Weights of a small transformer language model.
Architecture: LayerNorm before each block, learned positions.
Each number is 128 + 24 x the weight over its row's rms, rounded and kept within 0 to 255. Layers, rows and columns count from 0. Numbers have three digits each. The size before them is the row's rms in percent of the matrix's.

# layer 2 MLP down (transposed), 512x128, rms 0.051, rows 356-462, columns 0-63
098:073108157104104118135134109150182154125131122142123144104129131119173151163100172139103147131150143111160133134136172101167102082129131133097108117113151092129118115152144117155142139137148150
100:079119127140126166135155096127121109154123145170114159128155106098161117121109138160077130122153105127127130142129130142124133114137131173077075148114111140157137109120089152108105159126119169
107:092099133131088142167137109129108122127166153115141133142152152105087122095092105122168133137086114108109120112125097117136114151113166140163153117127159145115112191131079139108156100105106112
102:110137110085178079127129145121113135129131131118093142131102115109165112203126118152111159170103131132103129119126112137121127094115125152092109117103118164158101131158123164096155110093121111
089:135131103128120128129094121173133148132155125118124159136098146175062116172153119120130112140067146111095134118131158091136113200122153107151154149122118136158139136148144114123120109111116121
101:127153175133097138127115107135143114154141122126115084105062126172106131130084119121132117117113145156109120105137161169100118160107148115125119154098066156138111133151124125147145092144118145
103:134155158110192111130093108148120099128114132154132112125108136098152129121152152124124111081106119160168134151131132080164135176170119133096134196173115087152111093146108112084171152072161123
070:126102141129151140117133160110107128115140155145123111172139124081089089134156129163159138116156135135128128124157158087105094121104154136123135123119099140199103098133148147114159114196102097
096:172135116117109131178158160183148154131141120129133110080144197106172119143137152133135149145123112113108104144089104087123160143098125145133146158104175105133125143135102141129071168115108116
076:151137146176090151106115139127114103118103142091138127090146158118128159129119156135137135170136150181117104123146092126143137149088157121105142135122137109113135112110127103104116100155160080
114:091151153152157123146113130167094104151108101098086151159133139136125136140142117139123095141093128150117116119157150062165121130165115098094183104142143134145090095133186188124096103110140113
106:176125130090152121141104123140138143120131192115079113121108118108112117092140122111154143143094144131086169121147147124135111151118090101138131108124124102153107111144114081102100144126124099
107:112157126099136159089115143143150133164087150092132131134115134070108132146159099122103103127139085149111122109160128111124132174130125084097093131117138097135133132125155173081131162100180116
098:149146142135117089118126138160110164140102125099154136177116142150120133086122155131103097143106124142145114118146127110123113227152152097164134126159133130159158163087112098085125128117110176
100:148166102183144175139132150126089143048142133140117125137130120088160106153152101118101144095092140152116142162157140105128143168092125147111146156133133111169117126126134135151139137150125135
106:082137151133131116150116167160113118094124146138129156110109152154128135119134156154124138117119118136163129200141146116123064135122131080089142135106139119187136161120144120160108133108181118
102:117143139146125073175120112096093114107145143151147147114168100162136144128098129105134075092148133156142116118130127163120138161107145131097102076147135141077112169139122141190139141136135119
117:102123090111126131075129136181132134108128126134099180121143122102129132073131164135119147105098139064141099118165156111150135086099115118127123148128113144123140131155195103111132084122148135
092:116127105112072190128151092151116105125146151123127155155160162152107119099130161140169132119099102122141125096119096139112118098126103117133135132124122136134107164120132114136158127117195106
102:136119134180131141169135150117186151100097142139194128150148121171132138094155119113099116134111146140123112117129153129126160068153105120151113088136123151120097153127167141108149123135118170
089:107141117119074130105096100125118110114149134093134108186144102177117124146130154123135153134160115157133131147122127118135147206096149125109150112120100059078136145122120173125125123140087146
116:078129111129130121173083130100164147107103110110157142126114179104086130073131106129093117125136145123133122173165169093145159126124152137118107151102151103150140151134130131113105128142129170
100:114141131139123138094084120089155155122137128132104167100085122111098109142134130118176092143143141121155118084107118135125123132119109126168146088092086139123120115178120132108111137138144128
101:150125136122147101151124159116144098117115121151168126083149174132122126120110142112132120137132147130157169115135118178108119177103125148112090122128159122071117144137151128143122160123125146
085:086132135136160171078151096118160137112137161089070152140123135128123133109116150140142083144136169128140115126136182145132145138144145103148124126124110078114098103120125110119134153137166051
094:063144182135088137113094139177097134141130167130130154126088118150070137139119155131161147121118152113128128107159107097173168117083141137163142135139106138126118160134125137117139142113089058
099:092138134151111076157134143124128120120100094128137129136104105169174123132077104144129111099096117148146162115171110106107094137086107155143132083131171150111124128176132142164145130126131150
157:130143137124150128141138134093128127095140156152158101105169125156138111104081135151113089148143115155170182126138125148150153188163110137111092128169125133085112141131174115112127148111135168
095:132117115105125111131152161132109114108110190110112146178134115113120137064123109139125136162159155123135101144127149139114190135087128113168127155136102121099142119076081118155141135122104109
088:090137153083140164154132084099122118148113139121105125152141154144087119108135082146130108109109151120106099179169174116109174150177132190135125112130144113083145165128130159144102144109141096
106:064124115157129125116128152144129142099144167100144126155152097119118140091121153141097129138150079165116145105139160144146155137142118092127125129208131112168179153093099093140167135137122123
071:111139112103124089196110135118105079127083112178118136117152125116121126128107143099117117121092160120091139135186112104138159149126155133105119100118124160072103130138096168149132149177126148
108:142146100095181129131130135109098152141153150146130103102133122141133072134136132170050154124145150135091062163144129103115171096140128166107099147120154109139129094151083142107143126122120160
082:126121105118086166076149163139107163095147112135140143138149124133122140118152175144115110088129165134117162143145107152110135096155099100110096124137160149131151104127142166121125107132082160
089:152145135131125103103119117099172153153127124105133153149116155117123165077159098112157152133106099110119097101140115122067111117167140122133116103098144159111101124158165109121124117100073148
115:115120157152147156125104104118093116146142113107137104148132128111124154169130134139118121153115139135115188143112124176098160105160178092099113132130164103102118114110095155093130140132183179
105:116104177109126118098163122120163170156097136108104090118077130103115133139133087132065141143118137151115113096129133101092131176137122156111151164149151112148135101143119126124130132133142102
103:153133149138104151136123142142126112154103130125109119132125113149101099149148154149156149087149109115158118103109164090109159089148120149153156180117110127123165118094117187146127088122116137
073:109107118086136117118142123095152146111153103099135097146137178126114149076119129096142086086154100150121126110114146132153079087150163104151114157134153124148151162179136120104106175107137107
100:173139119119148106062115140123162155157088122128123131165099123138129131089139140123171179119113113124115131109144112164171097131114128168128132116102103140130090123119140117153099148144098121
088:150112178096149128154110151147090106119150100160172117070142138130143099129120119128063121113109144145135130097095130145122136081152139122114125163166109128119164141136114108129135153128117105
098:140152120088124139175141169111137116122125140153100104136196093129109125126119077127140154106152132151107102123139151123172151153183093156138097070117126112144170095168138134085120158160134119
095:125151144134150155083140085166129133136118094125095144117144135121148159120171133116087103125176115146111155157144117098098114164119133105125135130116098151166098102151159137135127124123121097
080:134138161115134119057129146113135124153127148127152129150159141149072155118117139191150128107155114096074103124176121080095123071155152136120145081113102134106155100143139152078122124128110116
092:177152110136102094106151156144147109130168146112152142143143113133158149089145120164066128126120132148129140161125150124140139175160122110101111131128111146134123088145098197122150093136101161
108:139126115126087139117113175125123138140129136103126148160134122124065130076149134136158127090126136083104153141138117114153144092138130126146138121157153102158161123082130075083109084145140072
120:167132167140154191158083131135165137077124143134096128129150138129146082121148152074125124109140118121130127136144174170122141137171144137127107083130131136116140097112109136145158140103154104
084:137146153137159113111161109132147137099118108131175119154137120119112125139144102092157111103156161134138150112117100107131103155107151132123132113063101145113145149146106151167133093074109100
099:170119115116105112110102132142191142158125165098100123132138128167101111106119160157102186123161121126108126121146148161088113118105081124116131093105157137155122141114136129108179137175140128
115:088135101119130113141130105082125105128122119163109117166153149164115140155130125167095120116109143127114134103113109137094125092102105155143119103166119159119122120127125136125137158086130150
142:107091134173146076142054119131125131111124141128159111121132156097134146109133126116154167134137130146122165122153117146079129149186131113145161091135164098093121136122152115166124153123135135
089:118109118129156117073112113069158146108135159108088108155122137122122115140117096158087140082131167098165107134135181135115111123113095141154104157116081147115145145169128151129136121146115124
095:117134121132112151147133131144106164139162070094075146148118142128122155119155187131101106100139158175133135117228108104157147163144142113122147110102122130160150151146127116076108094114133109
109:141129162116155090122131125143139113138128149113152098119165139147132116158126116111147111140154095138161153117118131182127142171147130146096074090112151132088127179130118139135117146092114134
066:146133205157128132177105130147130077108121114121099105129149131124122158085138115088177137136099113148105174112094146167100106113141118166143174108134104156165149125147105126119147132128144121
100:101126104126103128167130128124148159150149141087116156109110135189152114088120161157107079134106116171150131123135139103129125227145155127120113127149129122138168131139147099108081127077151126
098:083079091122123153094131098095146157142118098135115138125113163149130148131121100125132125169124120101059098138143088183119124113123105119119136113162110084149137137125134130119115124163144162
113:112152141144171113130109093122146153133124134127151174141125143110153152138143105139140164112120179153114145128151112133165137119080109135122124124136129118189133122148107128138126113142141140
092:155121080096123136133098136138130154126153118130112125155114122118135113140119136107128126175131099112183107134125142061131074136105100131090127152109113141113130171082114113132141103121115094
098:113145058145063174171143128122149165121155141112138144117156126156123128139109128125147148132130143107111091137117162157135124110159112102114152147111152111197124106106122124138166118157156121
113:088159113122102153101103113138098147169136151145105089097127151096136133149084124118147117134107137144100113160165158140116092097118158125092139137147142137110132141118150128089142152109149131
088:085156123149093143144123166177128157130106160100121094112182106098115117097139133092128169121156112148096134110141190126108131131138142113131143096134126095152181108108168132112142137156147159
074:124118172133187104158146153131128139140134168121136125127091109135107141090116122130113170134117135109131108121127132140145071144138137107126158144115130128136181100111097172105152122172139117
076:098144106090095131155113130094128134152095119132174184169111159088114161148163123153108149131104118138116115080175104113143129121092092154160128155130160142127128123131102112136149137073120148
118:137069111121130125066143146130138110073136091150102138151111112109128134147101147104128120130114133123119066168101124126153168133109158138104120183176120132139120154150107135132119164187120169
082:131108140142117094129172149126112144135100098138133109099135150174090138116092148142135083135102098140152134124156163126153145107140105101112148137150141148150162129131138103106157116133094107
093:122113143130155133132112129111121122164086076136113116122103133192106112137155148077167078140109101117182105126156147148099141143125136139120134113129118126125110162105169114146116118119119137
164:130140115137090106127149137097118123160070128125089090150127130107133124161138114155099123126104128083122120100066131128130147142142168140142125149154141125126138167179128152127182170101114139
102:125165147148091103150158136148063109130118124113109122147137149149121112096075087142156100108150126100174125148113118104153086128129172097124117159127159122099155153176143154135155116070120139
075:086146154089104109139095168155108107112084154111139140132164164136115115176115128090079141145128079127146169074115120102163139153116126150111127112148135152104146108136090117157112150150134145
100:160111168105122109102143141131116149155126122179139127102112140095101120144143094178172090154138112130101119122115069137089187134141152121102134174102143084111084091115104135156133105137104100
116:099175152119129120135085115137107125166151087065133155122161135121133112146163124157098175119151149159099103111151124092099129155179113114154124097112147089165116117106138190125117117104102148
081:089103124102123138116146116131104115111108137100097156145159139148087094119130100073130151090108158080142139131157135155116119127143151116142142137124146109143104144110090142099164125120168140
085:149136132139139151148072152108137140122079124135096083125093132136087095123180105161135102146145127162148131140099137147159135113134154093122149153146101131137148116134132129138123143147124118
102:090111120104119158116132149154166098097130107128148136086099149112143145131142137104123127143104155117118144127174146111150096162115149096138131117112115102130118072156146106151129094153124075
115:111122111080092142130138080142167134155118107123125164120115139100101178159149162106104097140151140136098115159120127134108119111100118103140149146133167125155167153116159117122129158129125115
115:136124091133087159190133139119151144138131126099124157126096128121139109103129112166180160094106151131132137131160113111150123112158115171149138117154140151154139175123147132056098119147154175
094:115116133090135130110182113134137088161160119142112103120135110120137112127159124173126095124152171114100112135181078157144103138061146119119170088119114119103152116115112159158135115126131110
088:141102105158163152110087134148150163137157097116141139112167132063127123125087132096111153167152115139083152149113146120116115096120089134105155113122183132135119099153107121106108107145105075
080:104183091145126120104126122106149112120140129094091114118175146144121113103117135148120123149123076155134132138149105084134131115108144145110083137131124101134126113132118156153145100178120148
122:139162147124144135139142135122112107137119138116150120114111096166161171121106159131137115135104131140084137126159094133114143153123141139120126109119113142130103153128144095059137139146118079
102:147123139114090124117117133122153122128138133126110122121109168111140151058194104117108159116177131149099136160130184108139122176117112127155163149109152111131172147119100115094152162129139169
118:104121150099159125133126139106099142144158115141130154115105195135078154126124147123096107141111135149146076145150171098153157133119167091115136151099129157116108111087121144066160134137178141
118:110107147116151163120099118117141105141165137178167117126176108108133115088160143103102155151103144118119109153106138120118142136173137124137106112130130132144141135122110117125205123139123114
135:134124116143084093156121134119107152113156157128148109109106150135148108127135157097154113126119131113103089111130122109129160205124205145153101133126184156082106146123129147172133107094102127
127:128112157131142142145136108106117126175164094166136097183114126123106093155117135104103132090138147126131093134144113172129161169159147141108132106100079121127124106110106162170127111076147105
116:114116129119160136127169110088170135148144129078106117105108125079139135104152127163158107167119090123098128130169115121119114111125123106126126098137083118150145109125129100110094118149132133
116:123134121154208121111109114133110114113091113126096125076176114114124131078143229140133149169107169093113148156142155135117100086132153139112143167140126134104123171148140162098141120117112153
133:132161077151155118115072140103121170134145151124170125106103117123101162123129092158178125114106129138117101124152112116168148137102116132117140142120102140105172119132127123131090118131175172
137:109141129137086114146110108100137178161132124118106131147084109136128143061128129098171137162130105151151128163135092106127119107073172121154134142124140124103168151108120114141119162137135129
124:134119112116146103099103125133137168161151156148134134130134148159116133125109136126117139115116101143163141137132122122118161105136129109103183112145089117120102145138141097156107099107079126
092:131140146096134127127101131134157138132115139116095062082149108116091096082147098120106153122148189099117094119120139111109122191124112125166076154161105117139117131127146102132091135117116172
119:117119139096140139125135107120089116100145105123133154156132118163132135121089118126151095108130096147172162166126102140138110143148117100114112120153137111088154125113184155145106165127114155
121:170091115109127104117114133132125156141119141087145147112102133139137139117134159119106131123143174109110134173152087151120098128163109086116167116177153176157142137107159121182115147127119182
110:164135133133157122124128128147114109131084183149161123109131116108118105120110135126122126099159124167141096122138128158103149188097167147132080175114137126092122162111087073113112164109096146
155:144123147126134130173118077109088120112159111166144119106138150154183091135104109106134117155123131122154120132124132161152125170109152132103119122127130154064097140129136124161161154159161167
101:157145161090131138132118151163130107121121134109173126085091123141164118122141137152199121102158143069102137095134121152118139097176150144134194125106099145174149135123164148162172097079093151
092:086111113130136119163112138158093155096135094115127105099100145155123118116165157131155108091139081091147109156109091148137073143096143124136087155113117166159133106105141118149130159106080118
103:136131099097112122112139113142103098100150140123173146167122099148094119155149114100139145160124128113142121125147145145130134119144131134086176115105119146151087114112112108123129134120159140
086:124101114131136130113142101184139135133126088126122135155097171118147184113136103128100125121124091123115104126106097144138137161128138115151131169116162093112118090119132141128133156126145153
093:114076133102107123123138139189116139137132124143131126110079101102122103141106158117160121131093115145121116082142105113113135166134160100108131184124109106148129125108121122126132136148125068
109:165122135136166142110083126122117134099110120140087123091140141111131110101148077139153158150099163130116113162102159093150117117115145133081091194172126104148107136117157122122134153142177133
116:160099143109165145153137166099159122109123140134143113112162108119149159123094114131130103095150124104123136152148131141158125157097111101133125146157108129088142139117172117099126137097165121
094:133133109094116149097138135121162130162172125102111150111142097175150067161099098129196154131079105123118113182144126120128143088174119131132069126152092154152106105141119136124127128139146131
076:104111105134084159128139148164122116128139145143116174143164107097130116131139125122102159097108141145105168132120124099130155179100171135102136098146091114123141132166110146126166102132094166
101:115140190157136055108156138126119133147124129150132175065102108115147122154123134114141103131177129128139118126147123156142120185058144172113115155133148121087096115110139109140142148130112123
103:133094113158139142118117136099111146129170089110132116118203141118117150136141134097157103113119134125124152115162143093160128148150141163069096114104120151103144124119088142122155145111141194
# layer 2 MLP up, 512x128, rms 0.104, rows 357-463, columns 0-63
103:159166148124149122150112155139144135173104137093144104099125114101115138142119105134135104104122112131126155133113140127143124060101100095116111153137098160127119119131143134188152121080147081
107:134086127141104154148114114128099091142157138166163138120145141111086117107160098145142102107092122083133142122126119120140119175103150124118118125103143118096131208103113158093113136095120086
094:136130134154110126147104094123154085135125145140133108148135146114126150132123093107115159130132133121138134133056146137094106137148096130117098105124115115139131128149129107148148081131103126
096:118136131132153148169084120103102154166141128113177136102108090145098089099095141138133105185131116099104139116122129141083136123150116116124122157114148134137140127102064110110088105131197163
100:141145118150179115190097184139140195130153151143079096188103098127086076127110133126129149112115165138093125113127134162097138198123147148100127113155119093148118164127123123124122102132147148
107:129164138119103090139135125109120139072141135126168107118086140105119163101100122075106155123126089154114121127097103153123088132157126128128140095140122155148116127111153128213085120164124099
068:113161129139057138117112121145132144150094115095131128094155145155146166113122112126084109130111140133097123116133113149121147140173095117122137132124129100066161145131105094127113135068134138
100:074138126105129127139102115120121105142141157207142147162090079132101157137102110136124123144138155116165120115151125150133074094157114121122121134141133154105123156123142117146131067107127114
088:099124102105138069161160100102135140168132119163131106138120097145120104117123117139132100104158102097148144117105162155109103148135078145138102112137121128120121165115098127120165139104099130
112:165091092097129139138156127090159149126149142169159112104094121115108113148127121125165149118135156105149159138093092204086121112117149144140091154132099127104146149141079082117151136118105127
111:111183127165108083138133126098113149169169118114146143125145065113125099181124113171155121096156142130137072072096131153121129120086136149105127149113168160135172153116113133072124091130132107
103:129165136094167169132135146093084125162114131144139133128117113123125116159106048116126110136199102127133138092164136144117138099120159110086089134095096130110124115104171140099156150107170131
094:132119126091138136128114137169094149148156137115138109144111125141113101166098166139081124161079123145101161138142131139128133156133118100133095139140176160176172137111095109098132155128161185
111:136112144055130091105142109128180101208103163109148111111131124142077143116104158163171120131167122100140123095122129148148108113155127105160130100124114136090124118140122124103112110075133122
109:127132130102143138146176106125151126167111149149175117126145081126108140158147139107140117149161116119086123100118147192132148096121135138144117164096126141062124099129118131105125108113092166
091:103152121122114083147118106098099115153153146177121147106125085154116154160097154099129085102146108102107098156110121163118117146132144137093109100168170143087116144119156160180150131146121095
105:165114151144143114168138112106146134141105136095165077122102143141118149155111095107124131160151124177144161131070107143125113176159138146150121090147126131153117121108070132149116134135107110
098:165175129115119142132174106130130140131129092140144113094114125142147082118152095105124091114136101086093154157101130124138128154087086150142143140063119132135135154095157132162163114149104122
105:160148108158139149127119148107164115124130140150097096122123073170107116149179124110132111144164156140123147149130158135121135100144109105118088106131122149126142134116171111129125096125141149
091:141093107138155142144119137119120168156132156148118146136127108121095107125097119129124105115101148143139126117126122156123099112142134156139056169124154187164147083144123086125111158089155135
106:119171099120099148166109131091170127114128098139149140123119149125105112109137077101088127123147170109140135118157107113153130113125131132111113146107155126118125166158125166113106116105135152
111:121159112116127115157090155123130173131113126138171133128103059141113164153133148111131148090133148104143141097129167137093125181113123144110141117103157131109124125122151153114104098132157140
076:152145110106149117152103156096144102127127117168155154095139163130095125145116109123109146141119172122130136116134136166099116169096126158098093124148142124097104133142154148123120139118114142
089:146136142110070090136116147150104116157148107125189112097134150167112147141143089137084190142131113149125142137133073084091090130103147130115141113117149148122142141129142133130097093114091156
101:133131131120130142106144107167130148101152144143116105119125122137081151144133124103151148098135183113163120152107102170138107133115135109112111092115085124128161142109149145133174121094083148
100:130162134139096139129140134111128073098161102159095143141131103169144152136117097110136127112110128140138135142149140139109111140109091176111114122136170152107104107096158160162100117163120159
088:143175127092145120136098106088109134127145134171166127114137109160086105090091098161108122129116152107161150096156126127128130185145130115119105115157103129114126159126154127104118105077126133
109:142154129154099126160109101129138117150137064164131111087118132120113128182142141083130122100123093111119135104102114147099049102152136142095141112111173136170132123142185119105124140137112160
095:156107117172090093108091145152109117154123111154154105101113095123127124159134170135136141131131117118144165077089061141143115101072107092161131150116121142150109120133117120100146109119104152
107:158130132084119128134124094108143102173089095160124131108089133118119126126133115135158123104115153085158141149134105124094116096101133159126152126044112144098083116129196170133086136132111142
082:141138104101145102150133127117142084122114154164078159112099094126113120145122110108080116164071158107091107181131107097157116118114129130110121144158171142133116129102136158135165105184114113
114:141154126085122097158133120141110127153133131134139110132115100127113101133104067144109137133147149113130111147126102146110137096133125137131099139133143121124107183108139106121166064109091108
081:170139090117086113177136071168164134152123125125161062107130121112143135101139131119123131133151124135111061123116102144115107179165168158145116132138088135133140138135133163119132118112116121
082:083115116133126166141145147134086125083133131154129123108152116129160099186110186114109110108114159164134137126131143137171146111108108114124141133138111082141138130095102150143133128179166112
119:129163134104099117108118095124128097164158155144147119076157145151154122130118134154155149133104144130135162097104125115088152124121133103127082141102103102045146197135103157111131136113172107
104:136145073132140142148112149137085089094152127143113177141142124132153125136134143147182124126118092083136141174150105126139149122122139099138121084131093120122154132117130125119139131128151138
113:130161136109112078129117132130119146102127128154163127118115130096131155133084152094132088161097159125127126134121079196133087133148135132096136127146149131149052161131178100120145136150108147
079:132135147157128139117129156154087116126111147151146164154116109135143114160142106168113151145110148107126109107155075133096152116136071133097137123092110121108107092075123131142143102162099164
107:148141108157162148086106128131126139157163161142112116148128116138123162164146151109158130116140120130126165165136155183209126088111080125095088181122120142134127104117134134169089137130124147
076:121108100116087143094155124162109138140114122106086171118127129120151102149135133097074154147121178132098140164151150130131171152121153149117141096131111113141126124106101164147105118143193108
102:125127157160145105077136097141126121131114124112153153093058161148179131136127152120121099155089087116147138152126110120105136092090128132138150171117134136124085120097127119193109118123145149
097:112094111139132104118134169104102116159150129124141091137102085164098116120142117138170124142093169150147119139160101123152088143107083158106135118139131120120153139124152150108139138122118126
079:098109111134121141203111119119130147098118096119119148136105117085194113130128132063095128144108172173151132114084122178152129148113097111134138162127138130150123146125116102148146132165131140
099:110098131117143128142095092124115129135101094160102124133101127111113091165125102102185111143141114095126145108110094124145111097092133155136145122129121139136145170119183103129103154117167115
100:128129133111147106094100126144100134106127120125171119122089140118163140130132159129111136146150132140159134141149149131079099138132135165138097144055121137119103145124128172168148130104100175
114:108127093108119071095161126124108113186096118108156154137103125117090166134091107176131141170113132139116137126106084107125105107093107109141147149124140116155137118161149104100096113156098132
096:147153158149169122125130144100109126130140122098073115132118117101103121175130147092110133138138108128093178133144135119119125151115139156072120122152108177134155097177116143162102154130158124
096:173162107130107086140130091156114134130139121150182130152156118122157128167136135115111108135113073084150112124119127129143110143070112195115116167174127120122147139127101125133178118159131112
102:135145102127140122161116112112127123108115128157123127151125119127129145125133112127095121118126128123126146128100114186086114111143090150127114137186127170150114129107145117145181079123116142
111:103098128122123085152099113113139101115113153151160118078142115134138170136159145132131134163143123141092157152103124135111154174153132143134133101089158108107121148113120147156123118115116136
095:174133158111124111165124166186101100176114095152157163088138094119126123125134144094122139158151100121100140120089081111129138145149109136125159135148167122156091142118150114128108101114122112
095:128179146115148089150123125124092131166115097156116157151104160129135145149132102102065126130116179153116143139177109125090139172147108125132093137081126165118070102145133127118094093104128131
090:138137155086148109117145112135152113146136164108133119122132126139103128163136110114123142131150103126133137122151148166139121168149115137120069094123144122083103169144107162137129144070120149
073:123144152144144091146126096158127103118175085091153126149080102165149139142095146091115113146145099133159112146122157162144164135101125147112087137162152131161112131128107147193113128148144141
102:132166129099106135140109142161145151138151148083096161119117143200126141129118118097095090158127133180162162160119109110152135156126102124122094148161192126140160113143117120135090127104148128
098:137141126164146118148117111121121090138085094104138144140135130111126099123107140165127116094127117123134096130124158091141140143144156168166115152132112123136127113089141114144141100094148091
114:149119120097101108141165157109117102151117110148104117122149126127092111139119142123127112144146107081139134117101132108094108122159130129126101120097122130065105135104173148134120121095125118
092:157144103096129113137118124125130146099130154100124136187112126093158134127134141146108126169152115122170126151149122100141096183126103164098131131149111164126159198108083121141091086137102108
096:133127192100146124088122118102125098137145132121115125120083138089137150116133120134104128138121122145166177105140111094126114133094144154120121096130111144088089171143139128121084124086111116
103:172096134131155109165135139119164115087131097110141164150123106150114126098144109132124139127165100117151133113075105119146152134145116130157113127127122104140103111133121153157113088148096105
088:126128130077148137079128084065130105113147155152110154166098143149179153127133135159147121143082105115192121116125102131155129131092103130098113124112125153105091119136101121159129136159101131
083:138153147131117139154151121110123106140124163150084101102125142139115108133119131135119135125109120112156149140147130136143115143132122123141138139095145127102144111091133154137141137161154113
074:138136127171138147131141111140155106121100171111077109085135134140119130089127162120149103135119104150131155175076184135144127141135132113128125107122114113137151090111149168138101101144157082
127:150127157135113110165120142127098135163123158115171105127148118088133102148143129133144128131138117107154131094161119146101109126164108126158146119096113130125104142141178098094150076049165123
071:160109089160123125154153076160155132134117133125080142100114111152151146138157122119154141137085136150096134161131162116154139146144091124131136135135140132163146097147150170138128097097157117
101:157159131139161150130112113165123141115110069113097136095120145144142132132137103131107197120080134136114114152116110112113137156108134121163080136152164166161168137115118179143119126093144112
138:143109123136163142152103120164131135091181109141137148122137134126132116097118132110144118143146130200151144141141114130136095153111110112135119114134092135123103099100125104129061086142155127
118:159131153100161093129157112139145172136155129139085122113108096169163141101136126121140150126133105112111146134147086176136136119173082131125131145119125126126059097093170085152101109122135166
085:138148148122120123121083162138135102099138188118100162137121128120076116183114166107094116123108072130133114125112104114147115135125110163121151091111169159132146122158094127132130078141144116
113:093152126133133142128114114128110124145116125135167120153117094123135127130094162075070167101143140137134102124131147144158077117117086151137148098133120176159154159105160134121134097128107168
116:162092111109152139136156144120173135093132157187109104143093113154128134105104124097155094131102122085176160141098136140140132095090123129101150159167112155101146136148135087140148124145143097
084:130132176173123115108131136163112102125129177129130102095137164151130174104121143129158150146153083144154141135180097097133128146101121140138139144155110142110138144123112105178080117129148119
081:135137143109097087125138095132119107201118127117165150112109145146116160159126164173116102113127115109136131131154113148135186130142164149125123104115156152115114157125135104145121109095124119
090:146125124153128095131133094112108107137137151125101137166151136139105115134120100099135123123140091127113086117106116144133136102126110147125141129137154171103106142115111135087095142131123188
109:157129121147157117128105131095108149140104103140114080170149126162126092107094112164161155141124169128141123138139152119146144128131127161148074128131123144083113111111101145113133110129128118
108:120152162132156101090129127148123107147100139168134108120176127130112139142134170082127133150152118108147124106105150126099125156142134118151125165096107110081077079122122130206184100136119113
101:131157118121158121133146128153138165144151120108087133123125138150099158130114075107098157084175140080093082143156095124157126133085160125122137121173115148087154113133108136135097094097114130
085:171136118093113135112094097137132146166135164180153139143123109130124164102123114175133140129138098100156114142137115141128101158141083143118163104170122104117092118079115102140134109097137126
090:144116164097084144136132121109158114142121083194159126111067155144093144140151116111142139105118130121141138121089115141125139171136133153163175129125120146108102113104134112145098129101093172
107:162161117117190115147125147113134108136113157109128132106096079153145149146127143112143124147091155129086135146150081155121125138132136139101111152131122140150100133142166138101117115111126116
105:103163133102154099130121129093130125119131108139164146160138111135131095156096112150142090149089156123166118103161090133105118110114122131089083106112115125112095125126142158131109130127119089
110:163148118149097143139126124178170127117096135112137109124133072118153098115145113123167159105139107103123191115099097174107106102139104151145108103159110110120140153166148127199090143113090099
122:129165116148113086129145136118126154141119153065103149092071148114123147169088096119135117123170126109143140154128128119128104130105119130117115120125114125129132095128132138143075150125152114
127:127130095134093110175123153118088123168134150143131132127152095127107067121138118152152119142123144116110120104133121102089131153126162157139091132063131178101111150119145120111145099085099124
084:113141148160123104140109106081075126147132104150164180168114106139110108161115179142115102121142127123143122126176143168103154159157115137117097133115103113116152147115117172174127123107162127
100:152128137148152109158130147136063142127139110141151134130089104186123145154106135093158137074146160122148130114114087134129165061111146159170113174099138144113133131116143146147133139108129110
119:142113131107066117145137139131158167134148153113149120178076151149108130157117033125130105077170074150167127130123101136143142132146104107171103087115114134148133089127110093184118146135141118
124:158161103133153129118089114129111165104114164155175104107124122142188181120149120130149149142114107137109151132122119148169141107123110107101128157136150151130149122109128126145127109152152201
119:154144130119160160072148141150129077107118124146147132101158144134121135181145121165103105088131136084129121106117148146115134140188076140111114135122113127146106103140139139126150086121115139
126:165110124148151102080104116109119112174157136152121093121123124163113147141110134119109125122150121151185175188143117156147119120139088128114161133130112134133102119117133111140124120129089154
094:138177136164136086148147129144130114120131104136166178154084097154175146164109145135157125151111064153137137117109133161145112099111138122108164156127161126127130114112151138134154095150127084
113:120116136106129150096150091128099118115154128143102138114159117190148123175107115123107116148113115131150153160159103170145125097129089137098101153153164127105168142082184133129105171134106132
125:103140127142125133139128114102130088135172124174098133132149126111127106139102108154141101125122105153144124098122151100151163142068162163157078137080106094091137149152086165083135093132115093
103:137142111131139154116132101128114105142096189113072127089128087117122098137127135132089129105152136147155112150153138131117118167119178149138078130150135115084122164152084101117125164110129155
103:111147136120116152126090111110102105084165130154100106132148148188175117110117098111099146151104158116178115131177123122145147149128146115071126126135136149079087159113140128164133122169141161
115:141102127130123111124095113141107136097135106148145105109141125164117094122117187089122126159108161122106149130125079133159105115142128114122173143134108152143078152101201108135159130139142187
100:169135131165159123142131132151097146115117125098117116168109060138140150140119127137148142119126149115111136173174112133118066170134153175070132121118151092141155122113116135131145131133129154
109:132128150151150129147121143115143141172109119125074106100129144091146130117115143138103100117123129142115119137103117105114110145086136122183073139161116098131167131141132136132122117129125104
101:143162133142128184103120100154125129123122134157110108101178160137099107116107116076080164124133113119146118116135141089115140151155113199119082085131122141102113096130161171128123141146104120
107:111171119150100143123110089106125123123147150118109111132180167129154164139123083151081173172143125131154146149140117147153127111099126169121147098156150153114133113126146129110116119106125163
110:090123128134091118133163111119142119147127136129167133153132126154096142154122164125106108104152086131150142088171093180091107121149122131161176078078118135113129131141113131131139111125075137
098:099138129132131121117113115107107111152102165146100124127100103111129133147135119176135083124132138134182183178134129140128147158149110148146089123087097134147145143128118118154125110085120102
100:141159145171137088157135101146086120096107134167141093095116148082107141102166172122082089122158155121120158086105128134117117169102134156141171151099133115127133135119139105108137105104129107
074:188136121112154136095158081075103127116120112145112094124107140133116125115095125107128100168142131123104126148111121139111133098128078155120096140119129139138117140088163110140057143123150137
097:164110113110102089125137123129128114161164161157158112118120145134096114169118134132171077096151118110163116124118107138099122111124109138124111181105097118122128131104140118123170144131151110
104:177129118123121100160120108136136147133130126145137114103129121124109123155171103110123149142123093129111175148188112115137123096119128140108103115135123157148123146105161131136134104084125150
097:084175134110118110160105094156155128158070095126101095141138109184135102144102130138146169083120137115149142109119117102122168097178070134158126161118135142112118148134129123121148131148109098